From a checkpoint of a small transformer trained on Wikipedia.
Size: 16 layers, width 448, 7 heads of 64, MLP 1792 squared ReLU, vocabulary 16384, 53.2M parameters.
Training: a variant of SOAP for these matrices, 367M tokens, 2800 steps.
Each number is 200 + 30 x the weight over its row's rms, rounded and kept within 0 to 999. Layers, rows and columns count from 0. The size before them is the row's rms in percent of the matrix's.

# v: layer 2 attention value, 448x448, rms 0.0524, rows 239-255, columns 0-111
# o: layer 2 attention output (transposed), 448x448, rms 0.0458, rows 239-255, columns 0-111
# q: layer 2 attention query, 448x448, rms 0.0622, rows 256-269, columns 0-111
# k: layer 2 attention key, 448x448, rms 0.0624, rows 256-269, columns 0-111
v239,112,219,226,214,179,209,194,205,220,211,184,228,187,207,185,213,244,221,189,219,268,185,200,191,145,230,177,181,196,183,223,215,197,213,247,145,158,242,168,181,235,191,206,163,215,279,209,244,200,236,180,216,186,196,192,227,200,175,252,262,218,228,234,152,218,201,216,250,195,179,247,208,208,239,200,194,240,269,186,219,211,189,238,200,189,288,168,223,189,212,203,206,278,231,230,223,230,195,196,161,225,181,237,221,235,200,191,127,205,214,220,203,191
o239,111,183,207,202,206,253,194,191,151,215,254,217,197,190,191,256,179,234,192,238,165,223,195,210,253,197,218,182,227,202,175,142,213,188,200,193,212,184,206,226,175,196,141,201,157,219,155,198,180,219,225,205,190,225,225,166,203,202,159,168,183,224,214,215,211,174,200,203,239,164,192,193,160,109,184,210,210,236,209,194,242,162,165,179,200,118,225,178,179,227,199,201,160,162,193,209,217,257,157,258,150,168,168,207,138,182,221,264,276,192,177,197,224
v240,088,239,164,207,157,192,155,195,163,187,208,191,215,192,172,229,208,169,174,201,163,202,147,191,242,201,173,256,142,252,164,179,192,171,162,168,220,239,176,195,193,177,186,201,199,220,162,180,252,204,134,234,148,220,195,201,239,183,227,222,238,218,161,146,199,237,216,190,222,169,148,189,210,234,188,206,242,183,225,175,182,195,232,166,186,100,212,202,221,215,177,228,229,198,230,204,168,152,225,167,261,146,209,177,225,225,176,247,188,152,192,229,248
o240,089,165,213,203,237,163,186,218,238,159,236,196,163,173,245,204,189,236,227,216,172,156,181,209,193,195,187,123,173,196,185,217,213,210,171,188,230,147,169,222,212,239,162,252,195,251,210,180,169,163,239,199,232,183,155,207,170,165,167,187,202,196,212,189,174,221,161,221,206,203,211,196,193,248,181,197,175,208,201,144,233,168,188,212,235,219,188,218,160,186,199,177,190,134,226,216,246,249,198,253,231,209,193,157,211,194,250,196,187,165,224,147,154
v241,101,183,188,198,191,246,253,240,188,153,229,213,225,251,189,212,195,211,180,148,182,204,243,155,205,282,173,201,182,167,194,229,177,183,186,233,194,126,186,220,162,209,164,194,209,200,206,231,170,231,198,211,141,195,184,247,183,210,190,216,177,168,210,185,242,181,183,215,153,238,199,155,148,157,221,222,218,240,202,248,205,177,209,213,215,249,144,214,192,143,202,203,231,256,140,251,202,182,186,191,158,176,186,201,202,168,229,201,219,144,226,180,211
o241,104,181,193,257,174,202,177,145,175,171,180,196,153,235,196,194,193,179,197,194,229,202,162,184,195,161,204,223,268,230,196,257,169,193,204,226,199,241,206,183,215,215,236,155,226,173,204,173,197,206,176,194,214,211,210,161,165,215,234,162,189,219,193,188,186,164,204,206,202,180,176,185,228,241,138,207,189,189,196,172,171,176,168,210,178,160,250,255,211,226,229,229,175,212,203,213,166,244,183,139,197,201,214,186,190,227,163,196,196,204,182,183,191
v242,091,231,224,186,213,184,214,160,237,197,252,224,191,215,192,163,160,179,147,187,212,171,206,174,205,151,208,197,192,185,180,250,233,172,226,196,193,191,227,214,178,222,224,166,191,194,229,197,174,202,200,205,138,175,185,200,203,209,133,244,249,246,215,134,222,185,182,223,164,226,171,178,195,141,227,169,183,165,266,184,179,206,169,157,281,226,217,175,195,199,203,164,279,184,200,187,178,184,202,254,218,221,218,158,192,187,207,187,193,168,182,254,187
o242,095,159,205,243,185,190,244,179,183,179,154,184,199,188,186,252,163,216,252,175,203,208,174,158,235,256,208,202,222,234,191,237,156,184,187,204,216,191,189,178,169,217,198,228,212,159,151,208,216,205,161,157,237,183,251,195,219,231,227,187,162,173,217,210,174,223,220,190,204,169,165,231,188,242,204,180,186,164,175,208,159,191,258,213,172,159,220,250,140,194,183,248,141,193,212,227,145,182,212,143,173,138,174,189,197,180,206,206,188,145,216,215,204
v243,106,172,249,203,198,223,191,216,149,199,208,175,201,184,216,279,197,215,174,183,214,145,142,147,173,206,274,159,211,210,189,168,203,181,167,175,137,205,199,205,209,167,218,194,236,179,133,141,173,194,172,186,188,213,239,185,232,183,177,178,177,202,162,182,211,216,179,259,240,186,198,222,174,182,233,181,198,240,225,252,192,168,210,124,179,182,191,190,230,161,183,222,215,193,165,187,188,217,162,172,226,208,217,266,137,159,147,121,208,226,180,202,151
o243,104,177,150,167,204,202,215,183,230,188,187,246,197,162,176,162,189,194,233,165,220,206,215,211,185,290,131,222,204,162,244,233,231,182,224,190,239,130,195,189,216,266,244,217,159,175,184,250,232,126,248,206,222,234,188,208,161,209,190,203,218,231,192,212,207,195,167,214,159,219,241,232,136,167,173,243,216,271,125,156,223,250,177,227,198,246,232,242,203,210,194,192,228,216,220,216,225,264,177,186,182,183,221,162,219,206,189,217,215,222,217,246,218
v244,107,216,178,214,162,162,157,193,227,234,219,216,200,230,184,148,150,146,202,216,163,237,221,195,163,182,186,227,228,176,206,319,184,159,241,212,238,180,188,227,203,182,182,194,224,220,178,216,181,172,184,148,181,193,161,217,209,204,194,203,236,159,220,168,223,224,199,221,193,144,176,219,219,220,247,177,190,173,247,168,204,155,199,168,225,251,240,213,156,198,234,235,215,197,196,249,232,213,207,236,202,189,192,235,163,176,205,183,233,263,178,196,216
o244,113,183,207,220,238,229,236,170,165,253,173,245,177,172,222,245,190,202,179,190,177,171,147,220,252,242,214,173,183,183,222,197,235,213,195,219,159,211,236,181,151,186,180,205,196,214,223,149,228,193,203,235,195,182,216,179,170,186,202,202,216,180,250,203,187,188,213,196,197,223,205,147,207,204,177,188,254,210,196,243,219,195,237,251,219,182,183,219,198,167,144,238,161,294,168,257,150,200,176,212,223,167,127,144,202,164,185,177,230,156,190,185,201
v245,103,212,236,213,204,208,183,193,222,222,208,115,132,176,209,230,156,257,206,145,208,228,197,206,171,207,180,130,222,186,189,183,219,244,209,197,207,143,217,213,250,174,196,201,222,145,226,204,220,180,216,196,228,228,179,212,238,238,223,230,174,208,219,265,174,214,190,209,231,190,225,219,217,245,231,208,186,136,217,207,152,217,189,203,214,143,161,203,199,229,195,182,193,230,234,176,192,176,179,192,196,202,198,175,191,188,233,214,182,184,195,185,208
o245,105,180,204,187,198,186,164,194,231,196,217,232,165,210,224,192,254,169,254,254,216,246,188,183,197,166,245,197,209,199,196,203,214,203,161,193,197,149,276,201,163,221,211,179,188,222,194,194,189,235,170,179,165,185,217,212,186,192,202,222,166,228,218,124,189,178,263,225,200,186,193,174,190,218,169,179,190,249,221,233,206,203,207,176,148,239,209,181,186,188,188,159,224,197,178,197,195,169,259,139,170,220,167,188,217,215,204,190,173,207,225,199,220
v246,095,177,184,185,198,163,260,237,190,177,145,200,210,184,203,162,219,221,203,221,215,174,227,160,192,278,227,221,225,183,251,181,242,206,208,189,172,179,156,202,199,152,229,229,208,183,191,201,169,235,161,202,207,179,236,225,193,160,152,228,134,199,185,206,201,224,219,212,221,170,154,159,179,196,134,175,161,269,273,232,198,211,217,191,190,249,167,157,206,198,201,217,203,194,201,216,202,230,208,192,202,224,230,183,209,157,156,199,218,211,219,213,242
o246,097,231,191,195,183,189,123,191,169,214,234,215,194,190,194,198,170,201,183,197,238,237,201,197,158,161,211,169,190,181,149,223,162,246,207,182,204,204,216,191,235,220,149,205,212,201,209,188,186,192,248,164,202,217,195,242,291,149,252,196,216,218,201,170,202,154,187,208,190,131,241,251,171,163,189,181,167,156,131,189,236,170,183,207,214,167,211,237,221,208,156,188,186,213,173,183,211,184,171,231,189,178,211,146,230,217,219,259,196,195,208,209,159
v247,107,183,182,206,235,235,216,250,155,190,212,186,238,182,146,228,183,192,193,194,249,241,258,199,207,167,196,250,170,185,184,217,189,274,187,123,212,215,153,197,211,213,208,202,164,130,265,286,193,254,162,157,158,212,210,249,197,158,240,181,182,212,188,231,235,210,199,168,169,223,162,207,276,217,183,214,202,187,149,197,173,245,256,211,131,212,192,219,239,252,231,223,143,151,164,187,222,203,180,198,180,254,174,167,176,191,173,213,206,222,221,220,162
o247,111,251,181,184,218,202,177,221,208,183,209,234,245,198,190,210,169,200,193,206,138,214,220,193,153,210,239,145,210,236,204,195,175,196,210,287,211,218,177,178,220,199,229,219,237,262,197,170,187,174,248,173,249,191,180,175,218,230,228,172,221,213,213,230,229,171,207,215,224,161,174,268,146,250,222,217,212,151,158,204,157,210,187,183,250,172,236,226,167,192,174,136,258,180,207,157,168,193,204,233,209,210,241,152,238,222,184,225,208,162,209,136,271
v248,099,201,180,203,178,210,215,182,189,185,242,182,196,234,290,219,206,217,178,220,180,200,178,169,236,208,229,185,246,185,205,199,172,156,154,206,225,230,281,234,215,211,214,198,169,149,211,196,219,172,152,165,205,178,196,206,209,207,177,214,156,188,226,177,176,211,160,184,208,221,198,244,185,183,257,181,181,174,173,159,165,226,148,237,238,160,251,177,233,162,205,202,187,231,230,195,196,220,214,207,199,205,241,182,196,136,192,251,204,240,190,170,165
o248,098,201,235,226,180,209,228,217,225,206,142,190,198,143,191,203,221,197,119,135,214,204,248,222,174,186,209,180,187,205,168,165,224,266,266,207,188,226,203,227,188,237,196,159,206,174,212,204,170,180,178,248,209,203,240,181,200,219,209,249,228,220,251,200,183,209,194,197,245,223,223,175,237,197,180,231,218,194,197,202,224,169,274,183,221,239,143,181,183,213,211,210,177,144,219,225,227,202,252,227,180,173,205,202,214,197,190,205,170,188,223,214,220
v249,106,178,209,201,187,242,184,139,233,193,197,199,171,237,244,230,156,212,182,169,202,213,196,188,177,152,251,194,234,128,211,202,213,196,211,188,169,193,227,203,213,149,153,196,237,254,180,168,198,233,264,246,229,219,197,218,181,235,182,209,205,165,162,198,183,185,200,217,198,198,222,191,180,219,199,226,244,206,197,267,197,197,179,235,208,244,242,171,212,203,187,236,189,210,180,236,213,195,186,173,148,199,192,259,198,167,184,186,248,211,234,170,193
o249,108,160,191,214,208,154,190,222,204,186,201,201,223,205,175,206,216,209,239,249,216,211,216,219,244,228,178,223,169,233,203,167,153,269,242,213,220,237,217,226,153,205,199,210,212,148,271,213,242,95,233,194,164,192,221,257,181,200,234,219,103,223,237,210,182,180,192,139,199,238,186,211,214,193,193,232,195,181,209,194,225,153,205,176,207,186,189,195,227,179,194,205,245,227,190,186,156,214,208,210,227,186,195,196,213,237,179,186,214,177,209,165,166
v250,104,195,178,208,232,191,191,182,199,188,167,176,222,213,154,229,215,186,192,192,276,242,246,235,165,218,223,196,206,170,185,274,196,198,160,172,225,172,202,227,217,229,157,215,171,258,219,231,175,233,163,175,203,184,203,175,195,239,221,226,181,186,221,191,211,167,191,200,239,246,193,197,175,217,154,240,212,215,171,221,185,223,196,180,211,175,172,235,248,251,214,148,186,220,189,221,266,179,187,235,227,204,205,201,179,223,170,198,225,211,185,241,261
o250,105,190,216,223,206,205,203,200,174,180,188,191,158,198,196,199,166,211,238,164,188,211,206,151,222,196,230,160,237,200,207,202,166,190,192,199,170,176,190,220,226,203,211,192,219,130,197,172,214,145,189,181,160,143,178,235,226,203,246,196,179,227,248,165,190,182,279,213,243,186,165,212,176,219,213,194,182,186,203,209,229,216,181,199,177,205,234,216,217,99,193,198,191,166,213,150,136,211,219,176,211,235,158,194,169,244,186,211,200,169,216,210,178
v251,100,142,194,201,173,211,172,223,188,194,212,229,215,199,158,223,219,212,240,179,220,207,169,213,208,205,219,186,174,199,218,218,254,238,191,144,206,196,215,178,193,215,160,192,171,201,225,169,258,205,222,208,192,180,158,257,169,157,214,233,194,194,155,196,220,216,291,149,262,172,163,219,207,244,214,218,223,204,214,203,160,188,160,169,171,246,173,232,150,194,178,205,257,161,177,242,238,173,227,236,185,173,171,237,188,236,185,179,230,192,197,175,159
o251,103,199,128,183,204,217,225,187,161,200,213,134,180,207,198,185,217,230,181,186,148,212,177,218,204,245,164,213,214,195,158,243,189,189,172,226,216,219,184,229,251,134,203,247,188,195,171,200,159,176,198,173,260,193,232,151,146,215,206,151,250,243,181,198,185,219,137,160,161,250,237,229,229,159,147,216,221,228,221,181,251,173,205,219,195,143,234,141,224,211,198,218,200,225,185,195,183,218,189,191,208,232,203,193,239,168,204,188,177,193,213,209,208
v252,101,244,239,218,194,230,178,161,152,170,213,206,182,220,227,157,227,202,210,179,215,176,239,208,217,225,133,173,215,180,175,174,196,194,222,179,195,155,158,176,189,191,192,167,198,263,148,176,204,261,250,177,191,200,223,181,194,230,202,204,153,218,212,168,172,266,225,145,162,216,215,156,268,166,203,197,194,209,143,198,238,183,239,187,176,189,164,202,201,215,195,146,203,147,206,181,218,191,197,201,172,186,212,181,223,206,158,150,194,213,176,169,213
o252,101,200,232,197,193,187,159,206,227,229,191,200,189,210,182,226,181,188,153,277,196,173,229,221,191,160,220,250,205,183,278,184,186,260,181,201,157,253,202,187,183,210,209,170,158,221,168,197,211,212,190,234,241,166,156,158,246,149,195,161,178,198,163,239,207,175,183,223,265,195,172,170,153,214,202,200,180,199,236,251,169,201,244,145,214,227,246,240,182,199,219,197,157,205,195,190,173,232,194,158,220,202,225,219,188,173,215,232,252,185,183,192,191
v253,107,247,228,246,142,204,197,149,225,209,203,222,154,227,192,181,216,197,164,273,202,157,143,204,230,207,180,215,202,211,189,199,186,205,213,173,197,280,203,170,214,125,196,190,210,200,224,159,179,155,197,199,191,197,208,201,199,157,222,230,199,212,195,229,221,192,209,214,163,207,271,233,222,190,225,169,288,211,200,198,209,205,170,224,243,198,174,231,224,192,195,209,153,224,221,182,214,138,197,170,180,210,229,222,175,228,241,208,241,199,164,173,238
o253,110,159,205,219,226,200,155,265,206,149,256,214,249,192,202,188,156,206,241,206,210,168,206,234,202,153,198,213,184,220,202,221,188,184,182,213,205,174,123,233,168,245,157,191,187,182,168,207,187,290,186,216,224,189,161,122,228,230,218,198,193,133,186,251,216,222,163,172,233,190,142,178,204,222,196,222,119,226,196,209,188,140,199,146,166,241,225,204,156,222,195,172,200,179,196,242,200,267,210,196,219,203,215,196,215,154,183,188,201,191,239,201,172
v254,094,203,235,232,177,194,226,195,161,240,235,173,225,191,217,189,198,198,185,180,149,216,171,191,210,211,211,166,185,252,194,221,287,188,191,176,182,177,123,174,176,215,211,161,168,243,219,165,173,187,210,103,180,184,222,230,247,181,222,198,147,183,185,218,230,196,195,198,233,205,192,205,160,164,204,210,186,215,190,197,208,182,232,205,137,182,222,282,231,166,150,189,229,268,154,176,205,180,183,202,124,187,202,159,200,151,189,198,203,240,233,186,212
o254,096,231,192,235,158,191,238,195,214,202,204,212,200,193,170,156,221,201,220,187,219,188,215,188,205,193,211,202,247,207,278,165,168,225,188,190,204,180,171,217,198,163,183,194,181,187,220,259,250,206,164,197,170,261,192,208,152,172,199,204,199,190,202,202,216,220,186,200,189,196,229,220,221,186,180,202,253,173,208,210,192,225,236,162,223,225,157,170,191,212,233,154,222,135,207,233,205,203,227,162,197,219,210,237,282,217,195,199,177,192,200,190,185
v255,118,215,164,209,213,178,160,159,179,216,220,167,151,206,201,198,188,155,181,193,168,178,189,177,195,171,218,225,172,253,157,258,164,201,241,164,120,212,213,154,167,220,212,181,176,169,244,194,150,152,157,153,196,161,172,228,158,161,217,206,254,184,160,158,231,187,227,202,251,190,151,230,208,231,207,236,238,217,202,213,174,158,220,186,226,176,179,237,194,257,206,175,210,220,214,226,204,253,247,249,192,173,193,226,163,242,170,213,187,220,284,193,171
o255,114,148,203,196,217,193,209,207,219,208,244,219,249,172,211,214,202,199,256,191,181,192,171,190,209,267,170,172,229,142,229,165,251,219,146,220,244,193,226,154,213,192,196,267,213,199,178,134,247,194,255,226,201,253,186,139,232,236,197,179,217,134,268,243,144,164,188,203,209,211,241,213,226,222,146,208,231,175,228,151,221,212,185,235,184,191,206,175,222,193,167,220,192,219,199,183,189,167,170,197,177,193,169,160,173,161,236,147,211,246,173,210,225
q256,078,166,196,234,186,208,275,200,220,229,212,256,214,244,205,183,243,171,192,214,192,170,198,187,200,235,158,233,181,197,198,204,216,186,209,207,216,267,184,177,195,181,200,201,171,216,247,222,227,200,223,241,186,226,180,219,187,197,193,193,198,260,130,118,170,254,220,204,193,191,253,208,236,218,220,228,162,220,171,227,235,152,181,204,220,175,163,208,175,223,235,200,248,203,151,154,194,228,225,219,237,204,219,233,263,204,208,182,234,237,187,195,210
k256,080,184,239,181,246,207,167,180,203,169,225,177,143,184,227,182,176,241,193,170,184,212,253,199,266,170,238,157,235,215,212,222,231,201,239,191,196,216,227,207,238,247,214,178,208,214,206,206,206,192,182,181,189,166,211,175,218,158,247,223,199,170,207,206,184,189,225,220,179,247,179,189,141,182,210,147,210,205,282,173,199,192,227,212,215,211,231,175,244,166,194,207,182,188,220,206,189,203,194,252,161,171,142,205,179,200,231,212,259,203,160,154,232
q257,076,195,228,187,217,261,217,211,259,234,140,225,145,228,233,173,159,176,173,144,196,222,197,200,231,226,193,172,223,191,203,186,136,225,182,214,204,167,190,144,208,168,187,137,267,207,271,190,232,173,196,187,187,192,187,184,115,201,245,158,198,187,156,196,211,151,149,170,197,226,189,239,208,233,189,223,165,214,225,231,178,235,222,180,241,257,207,229,233,204,156,185,234,192,198,216,225,194,219,177,131,203,209,215,214,260,178,158,171,212,189,230,156
k257,079,228,193,270,188,206,170,189,146,209,201,221,189,169,208,228,226,201,212,233,225,201,168,259,179,179,222,239,188,263,233,212,305,195,191,149,242,191,253,182,150,224,158,239,184,189,130,286,204,217,222,234,232,226,220,199,267,198,215,184,200,204,227,239,168,194,241,198,202,142,216,144,153,178,211,203,233,177,187,206,248,220,213,160,212,127,158,167,198,210,225,236,177,179,156,247,189,185,154,203,223,200,198,160,200,194,228,227,197,204,197,158,214
q258,077,218,202,230,162,184,224,195,261,238,219,228,245,126,225,206,234,162,196,221,207,200,163,222,177,211,207,188,177,125,236,156,225,173,164,194,177,259,179,201,191,199,229,241,263,240,178,217,217,207,218,228,225,255,205,241,219,213,208,225,124,201,194,176,206,204,203,202,229,207,220,256,264,197,202,245,221,248,204,216,228,146,235,192,187,219,158,178,212,217,157,199,216,184,205,188,160,203,142,201,235,216,223,166,169,162,153,164,182,167,223,215,186
k258,078,175,191,227,162,170,236,256,202,160,230,195,197,264,255,151,231,215,196,201,222,177,235,232,216,221,199,166,226,225,206,273,191,234,242,194,229,209,165,158,212,222,163,135,156,199,185,227,215,194,188,166,208,226,156,194,194,226,228,156,215,190,256,238,206,188,206,158,173,189,194,162,198,203,202,189,180,179,212,212,110,256,195,226,205,179,200,151,154,194,203,152,201,225,173,239,232,221,182,199,133,163,199,253,214,239,225,174,270,205,148,204,216
q259,082,201,167,139,235,229,153,184,173,188,209,248,163,247,154,223,171,187,220,163,237,227,228,219,245,257,175,200,185,245,187,221,193,126,186,198,194,222,154,213,197,185,225,202,225,228,159,216,176,200,237,199,172,166,199,170,233,196,210,215,155,249,218,159,196,232,172,180,237,212,176,198,166,253,208,237,161,198,174,194,210,217,213,184,179,191,197,207,179,195,229,222,155,206,184,139,168,195,157,180,168,229,191,173,247,196,207,238,193,153,155,210,254
k259,078,167,247,225,223,136,234,172,237,212,225,161,258,201,216,206,211,254,184,220,184,227,168,210,203,180,241,231,241,180,194,211,183,179,193,154,198,235,195,208,222,199,204,220,182,144,213,161,253,173,196,168,249,189,210,186,227,213,156,209,266,200,183,204,186,208,214,208,200,240,222,193,237,236,235,180,176,168,222,215,182,230,181,213,203,214,178,164,257,245,244,173,231,177,189,189,219,197,238,251,230,197,252,249,173,244,225,198,156,214,221,215,146
q260,081,173,162,175,184,258,187,171,230,223,149,234,268,196,230,231,176,163,213,208,169,264,202,223,128,183,180,184,120,176,176,180,170,186,195,198,176,183,200,214,112,223,172,143,193,211,216,239,224,186,199,241,188,262,212,223,201,236,189,160,201,165,221,160,194,216,167,198,210,260,202,204,208,236,238,205,236,182,231,209,242,163,184,196,158,226,174,217,183,231,198,159,238,190,219,241,242,207,205,205,224,159,298,231,179,247,156,220,210,184,202,206,213
k260,079,163,231,231,191,173,210,231,157,202,163,197,172,161,177,117,237,216,178,192,184,205,189,200,214,208,169,170,259,186,199,240,265,259,164,190,232,198,227,220,212,177,223,252,211,205,189,114,209,223,229,189,173,175,185,227,206,177,185,182,227,206,128,200,243,212,221,189,182,224,187,205,178,167,177,198,270,197,199,224,183,204,203,207,255,202,196,134,176,165,207,181,212,182,194,239,207,203,180,209,178,192,147,183,213,206,148,189,183,179,234,162,249
q261,077,170,236,216,216,154,179,167,182,224,236,210,221,218,166,211,213,243,206,185,177,277,204,208,246,219,221,205,211,227,195,188,202,188,166,220,194,170,177,186,198,169,266,184,201,216,265,174,225,152,179,167,213,172,191,241,213,199,185,204,179,217,140,184,189,197,185,214,185,192,213,260,203,184,193,194,176,187,156,222,201,201,170,216,199,214,173,203,175,253,225,225,221,207,172,212,179,238,185,156,203,140,239,155,192,203,198,212,161,201,203,223,172
k261,077,166,180,206,139,212,187,217,217,185,200,170,191,219,208,241,135,175,155,230,266,138,133,187,215,237,208,223,184,181,188,183,202,190,229,149,168,154,214,198,233,213,213,175,191,192,164,200,241,202,227,173,228,247,176,177,201,177,170,169,220,231,199,233,185,243,241,166,220,183,189,163,213,196,171,219,219,212,183,205,184,215,218,215,235,217,181,221,195,182,185,195,145,158,214,194,186,160,154,167,262,238,195,208,269,197,226,181,225,205,217,210,229
q262,081,191,238,189,200,244,202,185,204,242,203,169,180,224,210,218,216,199,161,183,146,161,137,190,251,244,209,229,273,174,203,225,200,189,246,234,178,152,211,237,189,151,165,166,258,286,192,189,276,170,211,186,88,178,200,220,180,232,219,212,201,218,202,200,193,191,204,244,174,149,160,206,241,220,223,211,207,179,208,151,239,220,158,133,176,232,202,233,195,196,187,214,180,208,232,196,181,258,244,204,195,201,210,243,216,138,234,204,261,182,182,231,220
k262,081,169,202,241,190,224,181,223,209,191,158,155,159,206,192,207,188,177,205,222,217,244,215,157,259,187,195,242,213,216,179,249,209,168,176,211,240,208,195,172,185,194,209,211,129,165,198,176,172,239,239,232,241,229,191,172,211,177,156,166,196,210,203,261,226,263,227,175,195,238,213,229,235,170,153,186,220,241,191,220,230,177,239,244,187,211,188,234,208,202,261,155,183,153,226,169,188,161,162,144,298,178,204,162,193,240,201,184,114,212,252,220,171
q263,082,230,179,198,210,150,238,218,239,182,277,210,213,161,201,243,250,200,253,145,220,166,210,160,231,213,221,245,204,174,188,213,252,188,188,156,153,220,205,199,248,189,210,246,215,213,133,214,165,242,170,215,242,200,188,226,186,205,230,211,194,194,188,178,225,191,178,193,201,170,264,197,202,226,197,164,190,194,161,200,186,214,174,199,182,188,166,225,253,147,170,217,215,212,210,184,182,226,189,179,201,224,203,278,222,253,236,219,213,138,209,170,175
k263,080,164,239,239,195,136,247,165,177,213,199,245,251,239,209,189,165,189,201,214,132,209,257,226,209,212,158,243,253,247,214,193,141,194,178,204,241,220,185,205,198,193,207,168,187,162,210,217,232,159,230,214,177,154,222,175,213,183,176,199,186,212,170,210,224,205,171,252,141,191,171,212,200,141,227,257,180,193,216,215,172,195,208,211,231,209,226,176,203,188,204,188,236,197,179,270,204,226,191,190,213,198,185,210,188,148,227,230,220,207,191,222,212
q264,090,176,202,240,221,157,223,134,243,137,215,194,185,246,179,200,153,207,194,195,227,256,207,203,173,213,153,169,225,194,213,175,166,173,204,184,206,198,144,223,188,257,114,217,198,204,260,208,135,214,187,232,157,211,260,229,154,246,209,213,239,184,211,209,211,162,203,190,221,217,234,220,239,169,183,223,155,221,187,175,215,222,186,232,201,156,215,219,205,179,171,216,228,190,164,229,234,235,232,218,212,228,190,192,199,177,215,176,228,206,224,197,218
k264,086,208,193,179,217,227,190,218,203,246,165,232,181,170,234,179,233,176,220,259,171,166,187,237,164,202,209,153,163,184,140,221,180,213,232,170,138,189,211,217,215,164,226,183,231,231,201,216,192,227,209,191,198,188,160,196,226,200,204,138,179,189,194,183,205,254,209,277,209,197,198,166,192,178,178,211,240,203,185,200,167,220,240,202,228,252,216,184,172,200,195,246,210,180,247,199,232,203,184,206,193,150,208,184,205,230,143,193,151,212,180,271,200
q265,084,158,165,188,214,275,184,184,212,183,195,210,194,225,208,229,214,211,191,164,213,204,189,232,243,190,184,207,205,192,198,220,213,198,212,214,203,184,219,210,202,176,202,162,214,164,220,226,210,182,208,241,200,178,171,179,174,174,189,224,228,165,176,180,198,166,191,182,210,243,182,193,159,208,251,182,207,203,208,184,175,197,147,112,196,172,206,204,214,241,182,219,156,231,206,184,162,145,198,151,173,220,161,186,211,214,242,182,170,196,166,210,153
k265,083,223,200,172,160,171,232,205,188,115,189,214,184,206,193,151,202,175,150,216,200,194,165,207,210,228,228,194,170,158,164,199,218,168,188,199,174,246,168,207,190,234,197,251,188,159,221,184,195,197,168,183,199,251,237,181,205,165,227,182,226,201,156,188,219,221,157,239,189,227,204,168,201,231,135,191,146,234,264,210,220,178,226,230,220,211,256,217,210,219,182,226,205,168,240,226,215,253,171,199,218,263,218,227,192,220,192,208,229,182,273,216,183
q266,085,201,223,165,117,228,230,197,167,240,193,201,205,216,202,279,180,170,189,178,163,175,186,218,225,238,185,182,165,132,196,206,189,240,220,206,179,236,189,164,198,194,222,154,185,215,203,217,233,218,164,168,230,239,135,205,232,204,250,237,180,175,167,210,188,228,192,218,211,191,196,201,217,179,167,162,187,188,203,191,218,137,166,213,195,234,205,199,208,218,174,236,223,207,253,247,194,213,181,191,204,214,140,190,224,198,195,201,188,215,210,172,195
k266,087,242,184,222,217,237,189,201,233,149,198,194,143,166,177,180,223,142,186,236,187,210,198,168,187,178,232,147,211,207,230,212,174,170,246,206,178,229,195,214,192,177,177,241,208,207,249,192,176,241,246,232,218,224,235,189,154,225,172,179,167,210,236,193,205,219,206,250,211,203,213,173,195,204,208,293,294,239,182,211,199,199,189,176,177,226,201,230,192,205,204,197,210,187,197,194,182,200,222,191,206,219,258,194,200,159,140,219,205,212,221,199,173
q267,084,228,169,238,199,180,207,246,216,259,196,182,162,182,210,189,148,204,154,229,219,205,221,249,255,189,170,246,229,242,193,265,149,164,158,224,208,180,229,242,204,197,189,200,208,167,225,193,128,183,210,236,228,247,219,173,210,216,211,191,226,140,198,194,164,222,207,183,176,175,208,171,197,185,174,211,231,173,199,242,173,216,203,216,166,224,219,168,164,198,190,210,202,166,255,147,268,173,224,202,197,224,196,182,140,208,196,155,254,210,184,160,166
k267,087,213,199,156,172,161,270,177,167,169,219,148,204,232,213,223,245,173,211,189,167,245,177,191,194,168,282,173,220,213,245,192,195,174,219,210,221,200,178,212,205,200,198,202,184,158,245,224,228,225,134,163,216,163,157,221,218,198,220,263,176,227,165,259,218,157,231,167,223,153,217,199,231,216,191,192,248,212,186,159,159,205,223,164,227,211,194,182,183,185,180,247,211,191,189,216,167,205,170,243,143,217,212,223,162,235,163,156,210,239,197,221,230
q268,089,152,222,144,177,218,229,157,254,245,285,231,233,227,212,179,165,209,218,203,194,186,234,193,211,238,232,220,163,169,191,157,199,155,184,218,257,189,226,217,230,224,177,217,208,237,179,177,205,253,203,188,151,252,218,193,249,175,183,237,217,161,171,162,153,199,156,196,223,203,239,194,223,230,204,167,245,204,182,210,193,158,233,224,145,213,164,156,227,215,235,165,218,179,201,222,210,229,207,173,187,185,235,175,228,238,223,165,203,238,174,182,178
k268,091,183,242,187,250,226,212,158,195,168,200,187,153,241,180,206,219,197,199,191,181,158,170,195,187,181,176,262,208,215,200,163,219,221,190,219,229,205,225,176,213,224,247,186,246,183,233,222,178,145,115,173,163,123,144,168,218,161,203,164,168,233,225,223,177,158,236,165,223,229,140,198,172,235,246,206,226,146,182,200,181,209,158,167,214,188,223,144,150,201,184,192,208,261,201,166,184,181,191,243,217,183,202,206,161,210,189,244,197,202,200,269,238
q269,096,176,190,171,229,213,184,209,166,225,170,201,262,208,193,156,187,139,226,151,182,147,208,159,224,250,202,145,215,194,204,197,135,260,169,177,197,217,205,176,230,183,202,197,188,233,177,173,190,167,185,213,200,170,264,260,162,180,221,189,167,171,217,132,202,198,198,200,258,200,204,251,215,225,212,162,240,192,260,190,179,216,190,160,179,176,211,268,226,168,250,238,187,178,201,205,267,172,196,149,177,138,241,233,233,192,203,243,171,186,213,201,186
k269,095,208,222,209,181,209,226,269,225,178,256,196,159,254,155,175,190,207,212,164,187,169,219,219,236,181,198,252,194,241,270,183,202,234,219,245,187,230,161,152,184,195,231,154,126,192,244,266,269,243,191,175,139,148,217,223,170,163,145,162,190,189,253,207,177,197,224,234,187,175,203,217,187,188,193,218,193,189,168,162,192,185,161,244,156,216,181,228,208,229,171,187,202,219,151,175,189,177,205,167,206,189,195,256,222,196,217,224,152,217,178,233,202